Weights of a small transformer language model.
Size: 9 layers, width 640, 10 heads of 64 (1 for keys and values), MLP 1472 SwiGLU, vocabulary 8742, 44.9M parameters.
Architecture: rotary positions, biases, untied embeddings, normalized queries and keys.
Each number is 500 + 50 x the weight over its row's rms, rounded and kept within 0 to 999. Layers, rows and columns count from 0. Numbers have three digits each. The size before them is the row's rms in percent of the matrix's.

# layer 6 MLP down (transposed), 1472x640, rms 0.0493, rows 1161-1218, columns 240-319
088:458501549536548376544516489544512487446552596518482465525471496492514507430463521496463577505564550506518498525610464438532517536470546453474553512496481504428485517515469416459473471508541510520488534483428481400533481607539464529514528454
086:505412559497542567523491489454453555506524531479492503471494429434529472459503569563434513553484547520615488495520433586465567501508464500521487496549572444506549531523529568527530497487509454374482523507512514501562550494520519464578460477
094:569475507553599467486503478544523539509518501511544447471600431447508456475569361439486510454505524633482518463441490496441477494502467518409566609508507462467483533487420526544548416516569398506534549492498538483563496583460552482564537493
086:503456540517585489507508517550477359480542511532491530558462450407514477456504528510474465503603507546511523474527504471513498533504473545457492442487476419538561484490544532371470434600577498469482562486507484557400482475515512547502540488
097:511490481443462475531576499522520460511549502547464445510550408456492482475602454504470493544516512606508482578430497327455559479537526508519515576533428412506458487617397483424495470550492498518432512465531536511420469522440472491525506462
107:509536498509549487396514467471447449521494434528577475437536546373498582470486537525463427622498502460618544522535479515434448500407485485453544567431501493484491532398542427493481572546537606533490515437523433472505538559512448528439449459
101:476452444509497505422502384536458607449451436540617462462511469562536496558549569501557640505490484508619564494482492512487503506454422436476458474537484469564478489526599493439569566498489512523467505535483568469545538520486541491522640606
092:452437490491525496583379603400507434566524437571544455465509486572454499513526515506539477497475492522557510529429498579535467510555524538495503526632512425456446512464563455445515461490504518422428405515547539530490428407517510553466508416
100:509559512565461488507505520580512401576511408465458394429521515487466519544528467557549578490541532449456452536522528600457491534527552437453555501508513536438528424553516495546481589513482476561408482456481460455516489477431491442543451454
106:544427462506530472579367592454468528593520501522574455518461484532557451497382548474423478546546479528392443477529543389521468487452513466480529432534506474484509468481505486471511475454483538478413483528528531488480468480535534521561600506
100:462525496549514474515478530436392541530560451516434507538501540560462549469517522530588498523463524424532512477503508364537441496517556504517422483388439564521523474551436508536429411538469597525423570479490490535530490548520411495555491490
099:587560467603535460451511579514471497494550425518482538418348455474494520508535465451555551504470521645475539504575533586495539586550410505545431464521484457524446494464547423603472567461571517471549418539586595545501499516478455521499555595
103:489472457505451509450548512448555489545542497491475525536466530589491518493473547468498368476449434472451525516544464500510519493497465531499470559504496538475490537461514397522484527525469457509558509519453438520569458529587556454544536539
104:424474612485555579484417455546505403537568516547488484439458513542481438404503445578509447515480542539474612486620539486519471409490455528513599518474543479489478462507644487484408502520467523513438520455519508506508502495509520540594493466
097:475601494495483511585470413517489489491520539476581500485504416446507594602480568556453486534573505541493548496533475524656396614530481437493499543549619456443503388502555439466542491470541538512551462526544545434569538433491482457631463423
101:648509486490414455531465434502476504515472492435422489498526441501484604520466416468516486455605485489492478477424496478482489531579459558611470554497477544495470543482522495551488597567514389517518542520453480456419350512417530496520526535
105:452552525508493476524432490505514517507618494515477444522370426496515571536497416494540588493477427511471514524468499484565507450509496494509489407522566489559459509524473452358453607560417475507448550498534425457532464507485537584484579580
104:480512488425469456493522471531541549509550425621569459467473588502475503527640492441539420519534499493483503508466579472519432510493531517531468509518549521423479501526497509516580425456516436541544531451485370535504481449453530539544468400
103:423478428468525497575532446479576473453556535491520456432560493469431512472520511522506519472667476445463536525458511488470425500523491516448511508569519499506498430436541444471495472467550528500519489483529429550409514485534540528494528511
092:484462495538490595544496535467480453552499419414543542492573465528500494444462531550456532478553560468459525576437465488538510515540439453539461525542521608479550526559456427462453499476528431523416502561571525485454478465483357527507545464
099:532444542579561537460565449471490485552505573489593600521538399508508538520487574478553564462576521547589492473467528489516439427513428585504610501495532498495511580544544470532538452517516521433453431535463551505602563438546497485432438528
099:464418550431492546516582499557472540389392523476501545453543473520540499432487467435461518541467549481442436507477533445465449601572389435541471526544497499457487515465449525393546510465423554547453436517488578542506479500562515623464476530
101:483475444555433540452533466440489545435487502492486495549459517501493498524485591465554501466450494449473482540524466507409580508500461457435612546535386446535452412524442571532537400445536542551514605526476548423539482580555522508583561502
102:530579475438554413544559592516453446402489513511513495457469517522510508587497586560482472589536512530509467490507463388620425513451469485423563494507442503463491398606404472526449514517431536481598547487459482535549522556420479501609430517
093:443450516496466509520435527452485416458434558508513426485482400484464487418457483511473466495545528560479470453548553438446466534478405436463434456479556472452503494561550639482485537512537547589456535505499554518475531505568506456425506517
091:574561499500561513492535524512462585479508474521475491473486488597392463497463511523582445550538493507532524463531585411501507534448556496512501501443497434546489568492488505501478595495488496569508597455570480529520503488565514481544584552
098:577519502541499500460565467492487529515459534506526507481545510508448572453507508518423535582495472471386382545495432402462474522485428434495458568467542473475539482454462586513465448501472473574414454509505433505453535555416507464446502464
102:529533481520542489476485536470480437503517541554517514493523427501481436530516473549449490500493494413489582488502536557570447425585503465506462455502504439557444520471491465520429512458410439585392507430468511560529501511577595496442541504
093:415531507509462474543521503430551451453478574528434471565455453425463427527533565532511492482523564517530475398491383580514423449550465559545539490473433587533501533458487477481437459612492486500430437480527529478501430532554529479499511498
097:492487593577554506573448469446514521564504537589477435518390567576611472445545472596544487535438583570566468543534538388543449445422414489496478462464523548443537448510474520493474408462477607513463492471510540466384469491545539444463447450
102:489533540481462463480449556577517568536527553501490469423490449502450437516501500422465507564529430459396501491466486609325487472504492515592526528541518488506463549525484503514506503517511501632551517430429540446481444509512483514461426458
103:437508556496512587532519488517460512512449426445577507515400482539516581485547602516382525444453495436544523485541469468513537487562480464490492536535494527512533518467485549500470480468469538548478525520374476453472478554512551552459442460
104:506521478414521558464410537493515475462535553515496601437345508508530504558527532547563547451501446414549516551502513526518550475439503507479521442525508544481535530576495527573447539420509526493474444587468494588539476549521531544495514481
093:481504526479525473502497481491567504526535564501517478495583536508496587505484543455526499562446441522489493518536507472448567550540460519507585469492411416457551466407525507521642468455567472520535456552544462470458466578525581547396585530
093:534585573482510496509442508555451529364473490449556586429504544556471531529525482492407479505551508405482429588482470508469492416506399565560490584475441442481505535507468461469448479483489466506576486471622517464492438512578452583550447492
101:509555502452471479558414468385414473510522506520544550527566448480454611486550511462523514562471457514529485552438517558468594568595529450570485432505451474502385491474431418408541519460480457463555543474564435482530462510492548507498474439
099:562517465566519467502376516547448509404514516519500516529556530413460568440517534466482382497561452442465477578515501642585464535591463531490465500504513413601545521430487574574506406507557498486547486407453516580554521502549491538488553549
100:489463484546520454511504543577537488427532474488530593526525426500530544421421578532465461520519556552432543539420513620573535588509512497445581603611486466462449530592564566543466500555435594488512520540419458539377538418505541486470538525
089:540608477532592517386526507525446541535469491490457535531532535515569552551607525523561535460575517470497445466525444526539462539478495497500495492423551478534376443389537484399555539519568439510431521545429516571542421551518459524533407464
103:486490470524557510515485483561430483541532546516491525463535503524516444498437482422468470467482414509516540588477529503499467576565552591486533514490553522548442468542497505503517438508536521491481561536494473371452475400453427499481515461
099:555536499412405504408503436428561622484504500510511503590507513491585478486469477548440482397562470603498513458471490573477556448503510518493523500464536367499534400499550442440575441468533426531507435507517534535461528523522473457562506471
094:524555588492478503468472541580594553545423441501451464497422577458530486496503576503462482488489459506450516529500592553487503492516525549430543482517519452497471502492447490596538415484598491446427473468468480516396561459538528452453450488
100:509468512559535462439494583484477543499470507505525501502573491453484468525420575541505516427513549534555463612480504531513545539515536484486487573472378522525518514511430345461507511531494445490531452597477528573480582507532531465491434531
102:568464542517453484594428496442485479487505600514477540480494532654507409457561392575562568473468547532560448493486450514432414463501563533530451496566552492496420534478501469455497478468575472429405436499575479517463459486473519601474599521
104:526476487502468483481409517515414548542452532519462551540548537508556519539495434464442538467444534484538444540487610577564519416594581475576582441572359507564478515504514594570447423416428463656454428534539541476498553522448556462532554478
105:525456384533603480586500487493519545509477497475603545405562502536370497421585473471472537504506520585497543470441518589533507468500538468518527519562587505538426495434491517458576517447493513472536583566480546471485443437594470411587555509
093:571489565415468538501592504509456509419524446571666502524567485483448467495448490457486444525422426520582521549530563498556449430422471504485540447388443417510550473520503477582531518490446646481480459550517450493578513546574556513495482479
097:493594423549491436509500592551536523526519515389450526503494476593486505479529489422541496496399461425420539505492550557520403436469536486515455499505410555545402456446436557454484478497502575380366554469555529493539466537529390552505448495
106:494514508469622576443483488603494488515555469506517467486470566503501471575482481630536480505606531517439428518427540453490471505487345609511557558503463536506540489514603469484413557531518371498490535557453489501524470545573529410464447534
084:422424506519506419412509570508555464482457558518490417513500436449529489500472501473506529480552453488478487482488394483514534534441479459520477498469558518437528434512430492463541498485511543440526567524476455498562530442480484476428488524
100:521426494610442470497392436449519543487433468499518526461464451541391397534485408407425446571447474455475478489401576498410498450460498515505493498512468485497547527450540511532554564553511526497563508565508505522514529454470381485485529468
101:471572475413562557474507492515497529551570401494475538557396508512411518547512505430494523433470464538571541477492467546462511522490484585482441489507536500446510453451536503515507540422443423490436454529493455444489600469504518396474469445
101:458432495490495427522551495438491541496563487465486439486510587497488516478468463514583447491479456418416513588569473493528482485514598473498542393481501498580416580564479480578597532465482587491530454562549398581501455515508471515460491510
098:448504494497504507448506523478486448555560581477503543414464409561517509574412534489454557520482402409531603489487473499454502527537494449458524484479497463474594584560506431594522475487533415514465502468530496595479494491501509492426575483
106:485476544501545498524538496505436504405475489464454561433561444561466564507405582489449569511425468447439445661579390525437473492393543449494459488515429549539479485478549578541498506511528414552467464492436545567355525529445456449468471523
102:507526448521542484571493535535503489524450476507504516479402476480478485469482551488563422461534529467572396549599426499538460536452357544508481519485470547462541511445520453579476486404479454426563518488545621491492521530564561646480448482
095:639503482521425408440545476490500462595509557543465479495509452440501534459556504533474486502505502518545447516442443441538554546499459543577557547561554477534550495444479492458509592506541548465560576513492489491402539542413383442470471481
101:497479461446494508370359482484515571544514479576418498497285507445541530377582436520503520434474525580397511474488521505465484520536503510535516510483484439535494482556469461516543449442478451532578524564439458399476484547380606529477480537
# layer 6 MLP gate, 1472x640, rms 0.0474, rows 1162-1219, columns 240-319
096:434382466493381417486522470598548493508499546493482516501516525488473417472445484457473459595438546605622527526454562549578524482560468486491387524526548524623475523486449549437454576522537422520439512485516519448493477472439623517518452566
104:492541495442523556610549446461443546435479570630540536582483464524512518535465479442457511569452428539551453495509481477493463495611516546548500559604573420458497501528483397396494445509608537558378405573545567521498497551481522474595478450
089:569523495450490471471515430556480581579550463474492586452560594443562475472513478575493448466550477504545447582476482599511541456530463454532601452534432557514475452547578442571463570506468563482409540515477457403468451526470521502460498497
100:468612424548488493494531429490438595477505540611487455548492426548419358516486532483465581515467447521532580548559485496515431496511538532504530451532531553415512496528458584550582446512477420507382473507538438523472558578565468538431486547
107:540503522478477441464523511399427492414385438471420510497491536453550476481491524522477531584491433517489506498502377491530505574519457547501478521495477462503416530467487550515584553515438459629464470534491485574389518494515518513501560599
100:572634483485522488534504413509548580478490500480519616499512487526505509520447443521451514530565541508512512604497568411461527495480584486470464489548393496552512510480492609520406509585559455461446459579497431479464454387490480489463500529
093:506533498476562379484513497520518465506556503432519485450472567462418503416504487550515495502490400555522502441400455528529613517510536505432488547590563521467644468430495484496492504506502528498355431475493543501425487528555452504573462572
098:473449490522475589507571566406459382505531493577503552583530572431527555494562530502540518499490516485506610552517481517513505518562419558568447452497476564491470538511441476527491458429553458499447373433534483515443439568491410486513483520
104:498442486506461486491619542562549556502558537534559476468493454468496409436498484532515573556523569487556508496480466551532476517463552541545373527517542514479512467490458476508514457497499486535466626455541417567506470493566539449456442559
101:467495424475531495538407484494557526382494529453496570537478474461427595491540403466496408503537545477540488527480550510525418575466441573481456512406506530547537531477492464521473484466459494554543471469417450441529504473401441506538485511
095:520541489452455452513562374486554464479510457537490502525552493487566479467443587504515543551494523475479530578446455500501490441455565471574558500523519528480509463515452491530541500459485555426534578504443517515437487526488453479430495435
100:507557488513502457476560449510486432435509578526477559539475470486497510520433501552382499515500549526490481631511519496502399479649514511484487454528542454513475499506504478436538521476507295474521483549508504452560633432530487465558402547
103:481501595452517592517518508619526473569516566510479546427518561483525449471537449585521548562460556505446492442534546546557400444484518443473557470446572537536539487470490623471514528442533530530464517487470487474460439471570410568459436531
098:470480530486528503449425506429441482518491499471496585503514439549426472542513514555554543474483429546555467493482507495467490484469474530448522426471461494540488527538469471438491533504325526520434581473464547415513535538540504544470482564
093:566623483530463498484433441534557536499429512430450540515492463533547511491633481474449398554588505594487543482455526527470480461616526517504432498396431468418397524462587466445508557539475399499522549445510565523497447432427480469495475401
102:477501534552472586475440525493516455533575539575440483568452456582506381515457533500460553447498495467483469530433613549477494501470453472511559464448493477530518580574501459496488503436459571524499503384501425546441454452486608480461504508
108:439502519562568573418441490553479539460552506599570500476587584537498601460506425545490450514501437484434552459600517514443495459528466606469546508493483467455480586566489451604498493511556542520518455514534441496526492543532421516496519500
104:497463451597497505483503408495459527390556580601464545454562514497534450515473502368615528607444447543493380508514441554459453518547514583473544513530552423552456482486524444459529564518503534556437477585403466568460576509556487449399467516
102:459489463486468538482507612516500514552538574534525425440449497507517448540500468500470562532513548485460460542583415409584432532461447490522502435475449571474480534482480490442538510558436424540523516417417518387455519449521485470506417486
102:632495614484552446504523457447498491538407586507485464479567513503529365527547523526440558488465508476542382512539529461418529525571560553504533442459455487428452498557521527538451480522474474449497481541489513431442510570499517461549592483
106:503526534519548540543518528549498443432472491481508502414479436548541531512492505524522513507460453464474669465331429458431429486558481447478438508504590477512461502573537514507526526474520496463507439584434565513550428532500526555512356517
099:560472386538546529467384490509593436495571591507426505498481510562506555497596477406458554518531517485479512560414512607475471506554585421446490476474535518444459534453483464608554442488567519459468490520498516433493430382518478504485447566
095:565484473515490449428558486445497511576481578443490534455413547518520502538555399355561522455411517566457525470479501478562521456466512489626490485466490511556465475544504484447508492583501525466469520468515565528473509466422540497525506484
102:533483530526493560537540522555507529465535549509504521501508578463488506492588518529507532568457384527512520410440440553468602516496599486462485488552547591551415498524470459536492475538572521463488423528473491434450505469482450449617541463
095:648544501484499591451550442557542558435538509498480536522586493425407491455469566519519605515511530469463486449466425426656443515498567541512522508459560470491537541470438407466527549519477532502443493541394436539427518455574483554460417600
099:557520458436414571415602575505428555511390402494500425480575468486451523519580559540535514508549562488418522510483428569502449560438467550505500526467464432472451481582495483459513571522608449509444472554418500555502495559494523459526449554
097:414409462529493544448516613516457512484480485441487550475551479583496509521545467535520467449484443403590474477437468528472548476547538533515542449401469536525459567498462456539504456472447463580537497410492525562536491492588590493489598443
102:561499480550535455427451568517499562537428436429439477476483464521628527566478590417526500539530448501446543489467553509523450605460439499491531574600436550489504491528525539519581522462536483486618497593415482483473546458473415489463540482
105:588522510472568404547472548565451532466519558435502583478538575538558424467537609535525466566470393507400551437430465532509523359471528459509522513507481493475560534611501487500536637584590599458535457482522615519546417516445445522434426551
102:586541458594544458602519449532535434457569447459533456514497435516598488566536433525537504482561492575450532509525504584421461598454451396466478577444590462484473518619520488461496557437433563552532486570437516515517446471542481489422527449
100:492538536480535482452485496537462564414486616454492487511551630483615537570599460436533499535521530554588462502535545496515524478499471460473514466505563535559515444513500478496550508526548500457561483558403524402391557501455526496454473455
103:609569459510533482465456521454455519519508441537487493446561473535469582457579551406468438533481398470486557617419444577452444585396518469406549541483540518490480519511493553499500579500391438484501536434534546505424439443529475583596490556
099:545490492436446528502454531616590620507400511490532422499478516494497461576557540511486457480609510545538374494493536492498505509468496455487444442569636537490399520463468526531475516464451440523505448526471579466572508472461430505594582431
105:557537485537465601550429488566504572500536513491581481534496441511517503453531485535476548538566479469461469556487428528549558470501497494474392549374510509432422523574499507547472529501475509615527399472579557597477448513571517523459479414
098:564540537518413473469549509447456516512497507592457473587502556393479587493574471484522568509443515521498529555472472532506556575514554538485612524491515546571461464537456512486626572580550471480470541516503440486562585538544530485568526496
099:527540500584459524615478550554440504555487447501601584464478461522477580541428477576451471524486511493448536611496524555616431510474542516546531503519458525602539509496449454489460479389596555545535476452412504484478452380538484482537460523
101:502453399547506552508502549480533480511418534457498482452542451549579499512464513486543546451516495537554497550471504524530426456529497501508545524572507421470525599506537506419460524468452460539419553474440415572467551427529525453409534513
094:482540526545478576596435620450579493475461538481490405347544565396493454455488552584522473452424399520583479497455497570482477514488432494539499465467476480577478502515531429566499588521446518549576484528434523463519544448540546561503586563
100:516513519555548504494498568503496421520597501502450469489525470479518576454510460511536399456554404454608535537469578583476436474498585503446505550497507512492428542498472493524477548477492507531568505395518551461494493537472332453418431470
100:430527482435522502485527519424530497528440522492559498560523519555480523531510440433521563516532415530590418529471528430490497482523415511468549517406406543509410514489628469514425493512426550500483512492443535529457540552550573451459508429
089:453450506580525475503532534443518422458481442536565456604475474474410498482489457485530452582602433512508566528515559557528441539516472482534389508588532472525566509512462513585592537489492440492539397564556578466461543493520516506555492473
101:489468519525378438453417450566486579543503517452439489489519489478540492386555521566566499512547530497539457634447468598533459459464494432526546453512429485477513513473582442452473538519558480464477456560434571530472519465471518592501514559
101:503441476503459443452518528492553366610498533578484472449493519501549436586454534566565492551510455514432481559538505465460393485560472484630388494507492534595517489503451533591450558606509542462514460514465552479579523496485460453583482504
099:414507535539499485549569388552508421524546493527531415496475519443554578480589517451462511617566508449401516444565401505637497479461514402427464472485498551478520533410511467536490434528508542528408532469355494530492584545514550479469409572
099:527478452422599510607520465468464505415595601572457553515530465473474407585416453461491562490497383472530559541538476517549377552496484534456464435552441545472460515497496508514483552536581406472551466547463513492485459412534620506410431496
094:520452532519436383521541517549580573480504453503457559465532516511434538492537547551560493447498527450607434492474517441472473507460500533399434581576542475526490463445517423550558630474441478500537385500578487411474467426490461497631564444
096:474471393448520534582489488443507465525520504528523482459545523488651528484616469438579461576473498520412522552458539525511476452487552553538487544414474556503462577497545452435460559447449503425436708420541498561410496586574457461522385462
103:522512573501471582614597340571539557532503504542450444421529577575472489556498495529572462435502557562499442536528557462454558474514568569539495409502402393576528487561548503493484486487506558557575534422485528523480532468468465505452556576
097:577513376397557519535431511480531481482509517508556569605563533564568536537548510460461483558543484508499512524514527470470404491553483448462626449479400520586467562476649534624527417469514569482454497507534566500482431532531662564484451482
101:501610497424529498494387528538585470511558498497456468566422456533612504561495478512417410414473437452537575527537537441490497535420473462551554537515545636484595478504471546465535495446501414506482431457498543531510504507557533451578500572
098:565568592587496516525414435448519500537520456517455480492542503498383432521565492412573543491492517561507542447415570469490483447502407537575511454536474505418509471516534563512469447470445463482517489564470467503580524498520483484513446477
102:477501501509492486525443432573553612517484412455650450564452488431548508480429569502403501512490513526456446518443538421557535444548443623456468466593593515553548501504548474539537466448457514409487429466559371530510547415514472487470498555
099:600485557435530418505483477484492509555522504600436467558542539484525613513438510479505482516538479470532509474528427493532439498500604515488543442543423561584535569487546566528511553528470609562514486510491476522496449463554464492491502531
104:452516580444516453459554521565549406447506532536538500460559582543417483450408511535511505542520463454591552534477511556515548455547575638439516448581452467480595493443489477481514435565518505578426470565530492608513485534538447426513524481
104:504452528481446568498457547591502537565513453536558374447490505565481509566495436490559435616448571438495442461510451529448489545544392670497474559479538471482502498586510517512490457485498473423529521542476443510483584554538528507533567575
100:498402586597541439634523481438470512477543504549506562476531511564542434494569479526409592510510546565511465401551492538597507415504390496549407474451571502489519494565479406467462535530538487539461531486500525512436484523447545444514493519
102:452478481450426442480476581525421536583410496517381488510453512466505511441556515443491417553480517469521506427555453538547490533548467509513586453612604618573550545487531585551501502474523447524480429519444447528372524468416441490484473597
097:436482550528471515546507558363468514477539436457504494531478520566611457511501537513443457396538553519515632520551591538561412363588416492592471482466551479393366538409527580446493456570532572491447475637578566490479439504522493451445449504
# layer 6 MLP up, 1472x640, rms 0.0495, rows 1162-1218, columns 240-319
100:603480539400515473484523491542471542503614507407543488442449500406421523516497480461525590498591563537600544600465483561452407485555566511565474426485489440537554545452497493527480592477614512502497489418532380480468510514555573516543487497
099:575463470481510534563593545503495580456433480507484541517471444535554524537568454464567422587514436451496555436530551418558458473419472636453508425466522518475526537454432437565454535500521626590528558468560449485493560486453416437459473433
090:467494436460588451488515408585491635493511481586463497487557587492485427593522509503492460451527461509483485459469476480488495466539499418475475523494510469514452436553522464428526606496512589458460534524484508445518467561499503379533509540
100:383587554457556459462642548454522519416447587479564565493490527412525555504447490476578565496543549492509500515412408460515517510436538509553540551496571452582478435463518495496483450428586421485559534447516457486542476459488575488448385507
103:398390444466533463480572463419495529533499551509626530569459542547490564488436506516409444513478511549455565446538531582449507516455463543544504508482502534438577460529494575544446448488612425545517517525556510434524509606482463499551446485
099:512437485481597502501459553463507474430515400335494458640522554519557524441525458528509507381534473522505489521506473530541581488460485505476515513450496476477524454477452493475430514541544438536529559448455522494445620556492513491491518524
090:581499503500548519535605486581575597501514566432523574477416482471475542513464487520444538524525479447533516422606424524514512460482555541577510577492492524501512492506473494484492519495504437570559623475522486607533541570466404503526564554
103:602484477578510501510468476460563466528594521486460449555499474528507503472421446412442555421556546462507437486479440562545473537542519532480540478421479460587489456469543538502503448458518476524453563398559446499559432469557570558444586454
106:526423500398429531536565482562446561515457448449471401481463491455474496372545517421484447502448541528485525489455494384435419515494472481498544480363461436471596513427374488616449552474537467505494561541435474517481498551535495490472533462
098:518555578444420436524435393477549580570518471519447583525514549553525499482496590508599545528504484499527484515543555542458452517484463464498483597495479514505542527525526471511465531480518524425371572537449493520439460502537549556473431537
098:502524420569502492510468512430525538565550415530475568443519545423524446458529495547530521511513470496471490469489554423472450476448561499447453524509496491456478486491536503412440517614481548596374492497459577536512580435491586549544531468
101:523480455425514521520504579430510495507536553448453546583479452546487530509402542637510427491602364504416461498612416466476403542467506406556521554407468448505520358459525468454537534478464461587517516428512558461497449496438570453483584546
101:443530593454489611607432463549434401485470572513600500496534481533503488480562472531556444448436517470551607490567526499492401519390455471496422474563630496506512491492460525396488448459530505547431445537475485550526442367578386471532467583
095:555466552540461564476601464476456499459505492527522477445544491535508593460533480532481534514463598559519439509485523518444416542577496405449510425517506526533512566452515425526481463413593462436512427526556493529538548489497427457433465432
099:510432543539519512428496477539475541515486418470493430502432482480499502518398629468494591439538457549504523527481470491449447486494533506526528496515488521538499518529477634496505514572480518521541437540573529464441517446516500533442485544
103:480492549502457556526526484441411463432517502404487504524493561475507479479492591490546611466479450566528526403518556459596495445509493498488504449475563505477539560580355466525583426525497472451584522491454464482425445540435535451547464529
101:493514514430406541529490448604506539544459538483498531494497409536473546476458498506448471361552528481573559407420574540440507512454462513461529504534533458545577558547488417505457534494542364437522433549457450525453463583554525502487512458
102:517416357509487475459541491447443461542515519449524459457459565543533476461483512440504562518541486485479564475445475531579465513464509504475509425536560484433529419514648490541512486431570527471479432522459474413492440448475595513499429496
103:416527432468553461531498518631526455467485477503520565489479529521534564553447399419589376628480478401502551533452450511551486336547512452545525491587477550547542506508523411483558424527527489533503449523513520597539568555507557519531492555
103:530492465489568510557496500565525454569464532601468445461516442459422479526571377493576504526512436474509500501536416475418509559416502508466569511615386603428528532492508484575428451520550543577503421572502503438499495552514421462501494601
109:541490518496525533498452564508542430417484505586462382543555539490524549502441431503451556483443540478436517470387428553451487617483500409484513434468533444556445569512589474488564518519475448485461429438484553470506472488476580487520392531
094:422469473490545499600594482571477407490462479437443479466532509502580482467576482553491616551501365505461523507515488549512392462502518451515547496509561466485470535497429498504478507520490437457514546445578549441559436483439527501598496558
101:463483449467627474493413611421651552496487509426542566499426463491537537481553545514478594535411581489476555503556395545463512442515456490494525573519515468470574481492488492499411507506550557432529494453424483582459517566457527511605465467
099:455448510490482530552496486584475488496399544495517481503534508439446515500523460419570489479521494533584540411469559484504537489487577480411442472572508504509482526537558488460443440462435484519522461551512489472515380509545455509519549575
094:553506507514466570474552549509487450457564475545393518518590400455472509525506505521474507397459511551474498541551480503618502527521426470470501435531502580541543498478489412527589530545538568443501505365621464541450426464476450497508424460
094:440463528556536502611516552503509520507595407579504487503491583604495433493451488388505383477491528491571564541521495604500584555538484515466607550553478526475494531527432499540541515514591437568462437437495529529470538410498487536582487477
103:435468492498495516614630492477499461504488481441542480549468595434431424563582519478501455463480464399437525466480518542519566465523479461565530568479540481527436631495400442615557512445646463533473515528565479588458586579556454445468520558
094:413543404425568476412503470467489520541515479481445414476523555574524512552593453538498538543548502491399490530517525539509513464540525546541541478586542434594534585523527522525521516375544502492564553502608428569478501493468496490529445573
096:418611603437538571499511418510488595455471453529484422430517500487404548512514487429489496408533517511490508483478513400555534486509468564425574488451447461474534479531470497443532480524468501490495501420499480504423564487547488592450507447
101:437527540572474488522436525568510606453520544523553526542532471468445498491525493432527468591473474514467463520554500610442553403493495548447427496482508369488542501396457526522492482553501532534490476535443487558520482531456546479538454400
102:475431426556477529446476614484487491569431526560581540471401517522541470506548488423475561525453566392520474495454483452471501552478436458510557522465518393472566560559544516447397441550507493572507486474479491484516504500519487477435497468
106:533499534513458488442644576444506423458495522477548537474533452495413513416547502506423468441430472483460565548425429504401509543584530518526479497403492498518397588530434463543507519572533522402369500589562500580536512600554545546552544463
101:537520600526492515593526530564474527521529545504550589466564493490432451471493484577528512562502467493453488573554496612481410505475483485402425496368515506529442457492559501444440490410506517491496574564468540446527514506540558540467555475
102:435466449505520469467497577455471532593557512502441545477464538544510595533494541509574475528452459604513525500400519484460504495472415454538477452463438584421546440446599487605468445444485483412471517556455500522456545571467495514431584547
102:478559497384468591488463457515510551545512531551560500564422545437523528486448526518534483494431447545546527465469494522398432521504475466460474543484389518525521451512463583504393542460515434538459571561488475474485518514519556421498563473
097:544478455484424565383510485507455556516467447484581487457531512521434423508541511499575516507525493448566503576546539593500447476517443513507477567479492537558462511521486452578456530520547368550523471520541528586484438575551513502442519538
102:519537500495437436562437527492486479482518543541476410558410535425496529522511438517457483518383520509338527438523521472418533485617509462492393489553490514538547588553457488505555488507564503605458508484460437486435575505540484534442504449
089:506483441429505513499474397448549392457483501650557512506395532546520509534458466482474525568507535416524528479469458405419426558516483525505498513438468508473500568550519605491411479516480478516460482431531492526449513535552471602443458387
101:510390470483479614498530430504520501492502559453544536492464474517493486556492498480549474600490461483531495476467462470406483442494455585535511413458549493498501558515444547560546541484559473473381501529510531529472540502474490504542495545
100:417504558483564494590585460442495484429465487424479559523430521382443503481429594406491583478558459486485553522520505526480525476457543494535518516476517530488517462540465483575487458524555430588438530475498414500500535500496518497403454484
095:475513524464482507450461452522581526518499471531470446484546490517498547468485466528561550415484532502445489482492463500575409532507539484583487527524501546542423522534490521560588404432519449475453483462447428476459379394515415523545516553
097:428440487577523456513475615520486591585460493530523518520561515492470503501565534550475533484451538596515496515567519648506489525506541494453518507538575536481451494538423516567521485543416527475532447610471494448537444528472483536517439418
103:570578441493449659460437510583419462482462516497437502498526534529454450461489462564452429496540445501481534537483510506407583472566497543545565502510522466539506553561469546532604455564548547463558481458465485500498495448445497509428493451
102:434489563512598489500437563549518484514433381515490598510420548537559547459484535472491494533482414579427516513475511547456481454585538513481511521512542429466545399438543458477485391457541393653501480425589515566471470559480555490500405502
104:620541509545457542438478455538486571490551551387467430489488559517465436479513522540552490515534436508502514515545548545483589498466555491488378493564460513484499386517614469499530513581524543470437469500420531496466510522436543492462480493
096:461404546457442438471555406474620570489490482451517491523418517524523555492462529527568653570546468490477477503466535520530562553493480549488407463550462462440611523447422470519477540490474509475511539517471497479499568498490460567487413427
097:481535588512452454508473533398514525538478495469442521538487465415477556432562502557477552558584484507542427526552455427394406556539500540500476529526446578462537555440537548383479580563453516533509485465465481507521575511540491506433505459
106:504524527504522451491521675570555438552460478517451489466468455482496494556512545513536539590487445497478511488534473543525531506400539520566532388483449576496441370572563429543406373444535578544444561494455564418449492585414469470443498513
087:482539423512509481471566389449474483486481431514451538493580559497478477524447534475438546515455484454526419516555485542536535446447454381499505610520526521534379549577556502522481494451524572508509492426499470505496471609517536470511460442
098:473470411441477555501543490500432469504536504505573541430597483616498488582489468503480524428446566452488573454514489522587510389463489518566549500436512508564446467530463484523507465512506662538472400420513485515386538564664493567524513563
100:514573530493527518533566514513506451452461544568550542494490465471545543573511583511446501536509438521577480581537487513581509541534564471524531543555500613616525529491526523464515555374504511445525502495469519518580485509564415467480522570
099:523495474554469446467496538527507518489493505499519460400477506399452560465553451482447540566419481558509451470533552551430495521469458506430514590550614495489535462590519577448497455444612464513441553487507564606409515567431478534513509357
095:566612529514444440606466525517385513571605450500461526431516475428416482423621463518565436595429486520462475444433505506513452590450501493479424528464520526536494472485434449525429452480466577566481526475474511554500542514437363400532512506
105:516437482483588450494489475490502482437517575496413486457576456423495451520493475468460496543490511525488497550464440543548498529455467548552573517471560525523459563492452490470537444448522387445451429499551467525549529529506454502453491515
101:496482500514437437523570461512528480520540503588580469496372468509436520544493535507488536522445505539540356442563553571494471477495499447416456461540444619525574481447529426535510519452564475549509471551390472516482536554525349455463430521
092:513494447438452578621455464540522465451453485533427481508437496518463496514471449437505437448511555497521512466457495481534469473500428519509501531529474511510500406555443441491532548531505517443371510598503509523553442513519655513502527477
100:503543428512593421444480516507423563467526471538623497428514543508494450488508567472391539403510520467542501519532509531497435482574495538477466513510498587398583480435537568395491563535616475561523518533466549519473388549518498547572536446